Part of a small language model's weights.
Size: 12 layers, width 384, 3 heads of 128, vocabulary 11341.
Architecture: LayerNorm before each block, learned positions, tied embeddings.
Training: a variant of SOAP for these matrices, 397M tokens, 3030 steps.
Each number is 500 + 25 x the weight over its row's rms, rounded and kept within 0 to 999. Layers, rows and columns count from 0. Numbers have three digits each. The size before them is the row's rms in percent of the matrix's.

# q: layer 3 attention query, 384x384, rms 0.119, rows 0-19, columns 0-63
# k: layer 3 attention key, 384x384, rms 0.119, rows 0-19, columns 0-63
q0 095:506541499500509485516492541526462501517477517512542475464505495473535511504514515453486468511466517487473516464527468488492486480473504471450487475506503509564506436489524523485518495515512495
k0 105:514503518491511481524521514455498476499502513545549500482515499481560504482515447526470493491499532476485507542503468507469503479474510512485504494506501505509480553498511530516525480516452562
q1 096:504529478494495497501494465478504489472503516467498490499491530540448499474479547544503479540499529530492466513536504522520498509512505496508525510479506446506488526517544470551478531439464512
k1 102:518487513503518501478512470461494541525510500503512516499491504546584511492485469506509504510549494526488482517528480484536501525490505498517481523492539504508477458534480532553516460483495489
q2 099:516511519475481463500500465498531514494428504484473536511441498466472476488479501488477533491563525458485493493500529523509505513497518488495444500504537493509517466476490440525533505496522474
k2 108:485453465501490471494529484476533520497512475518490532499463492469523510442506522475467513448507479492532501511551504511514503465510554507520483475561537483496538525485468533507566485510492510
q3 101:473473482515512465490458498572487527510478459479516472550490506479494524462543518512444513530549476496500473479502497483522513460496506469453536489545489516502476520505512545534544502512515485
k3 108:524459466501481524476490484511507533501497502494519477589453463486487479513456483506497510498499503456517497501501504454540554510465484463493556507503490478524447519491545509518506495480534547
q4 089:488494482510451478507517511523517531489512489499521489520474484496446466489486431543474495474478548514492510495512534528522499487510510504488498504479509506505480472507516464441473485519521507
k4 095:498505492527500448536522479521477472511522492529534488501475508519508420541528465527528491503515455476495497478509523511532481545470466531479473543520529526505512554491514491496495503470478476
q5 094:504488475473501521542487505533469486485480496466488498487509472495495470515510473442536505477525471490496507467513496494492475516516475450513495508548547471528499505481567494498471512530541453
k5 098:482492506520549510507473507504482503474509535497535480507543469547494513509484466482414536481511519540483451501514501510495536509432526524505507501510475521509498533446501565498458497500510485
q6 091:527520501482491488539472523480494510500528494507481494476525502535517474490497487501496537511496490520534508528543516445474498520490507473558499466502477484450567494469496524519504489505486470
k6 100:502498529506461535504497491482503496493507488513494477466500523507518464509489543549507518521496461523516469497506480441497487536525569505476501492503477488505517444530526503506466496519495498
q7 097:514517498488533504508503500479498498474499449471458538500454517491458511513485496489509518465497488495491464498480490501506458474487507487472505520521488489490515518487535503516463513495471473
k7 104:510493475516544468502493465512509482543514528530507495491491550501500501509479481477491495495545498521538480510511528476504475527465542507493490515469506500519514502419511509512502528495510471
q8 098:519484525496507543475478498480514474547479510524509519519482535436478475490477493460470521510489506512546492536543484522482467522493521479511497527481532458553522448465465462504538483492512509
k8 107:457515533494515533518502528471484514490502487550513515519465491505528508481503492495527502536472482502488516555515488525483509537553503518525483466487480500510514473535443510466520496516492482
q9 095:497531485518490499448493503513479479527526516515497496510504443521524503475492493496479528509510474463508489495490538461512461563476535523509479479513474487466517501495483463467534515536513514
k9 098:454483523512506526544501483541466515491501483486491467429480534495487483462460505462493508492487481495523473531503512446482509510486520484499518508553542470477535476534507502464484531516490502
q10 094:528499492520513536499552492463539481540484474510482512476481498490463529456509492514519491501562523499533515497535468490463510502469508498565488496488491536493498506483461469513518512501469454
k10 104:494478508539505513485501527495465462481492462453510480520482516488490518504494546483552480481519462527517505491441553512481497541509520469470460495530500533485529541551467479512508474513502509
q11 102:477515502498490501497549479482477506467505500479496510495502522512506532494493509499501521535464497459519457498453537463560478547482541514502473527495519503488500490493489531482518532555464507
k11 105:512477506488494527483573481504497477457508515492535491468527525501506480508502521500515494499516477500529483519527505502528448568493454479521512513530518485517488504521485509461485526527488511
q12 099:483517486468484483498472514472498512451498494522478512499532529475530541509483476479472546513471532509481543547514500472508471479449534508495524471484485496482525505497473495525477479497511488
k12 112:479451517457529478518535514496475512496512512479471502501494470467486525467504480456476486564489515468462470513514488467481517475514499487454512507497525509507504490486451530520496491560515481
q13 096:480535507497474515520517526489530492506470515493530535521508470486550483487511455485476538518529495487534500530479554472458520493452512493480483538522542497516483463521438468519478481489490506
k13 107:475540530506556506537482520502539494565504479535510531495439485490522536454489495516467506480492491456497472487492466475465521475537503477469505528497496475505518471498505521511490475536508502
q14 090:477487440494493532493483513486493520495524495466453506519493489477508508478508565523497519525544507456526417435503488478492554435539493520466476503543505487527471498531536505566493480491510492
k14 103:502475489503492514465483499489484505520482489522551464532483495483473511488468493462508538497524505503520479536493499492472516522490513483508515481484495478467489529505497505464546478512525508
q15 088:518524477520512487536510483500474509509502500501482502468500481472519585453534493467455487494491493471530546520512498453513504462464510500482462475483509463494479514478475501518478502461485492
k15 100:533479530475500490475511489535516503515494507464501491515488487484482474521452511504508477547500550490546543521507476530505477492496514514466527478493511515521498516509492534524476509491491506
q16 086:481499499529471533476520488461529529517513456480520491514497501455508490449511492515435507500469495487511530491475504524514490480506505489487533434502498455428547480484546523493498500453514554
k16 088:532543486471481507491521532438473538498494471475514433426516535551494496485494498495494479485523494534511479494505502481483517498506504478511502465534539486483524547477497463505509495517460509
q17 097:501493534508513489483514478506509496492491540529536511482527516469544451494498468491501498497512570492497513490464492507462450511475520509475528521521554471499506496518422515530496479468468499
k17 108:485521510477521491508510447538504501484507466527502478489468485509503495522500467546469458500460482507497564485489489530461501497482550463504535478494519455537525565480542492460494476515395485
q18 095:534504552489481504470513512512459513504495465431509543529526485499556505509522516527465501507507527492484519507527503498501471490483498518435448527543495498543526496492483466509496523529488476
k18 104:531507505516503506486514484539500520451517455513500555489510532472512498497527522469489471494512525479491525538514466523473453458509501506531498499510523484501499545487478519483501505479511514
q19 097:496483540466480506524509487459512471461510526501502482488478513481486531509505454508498514507523525499495541535503545534475478520510491504503493530494482494490456512473479550483540533504479474
k19 109:500485490462509496496468504490476468513505487513512463441502509480534505521505476530504508506473518512508489545484574520495525483532476476468516508490499542467518486524518515501499480520481479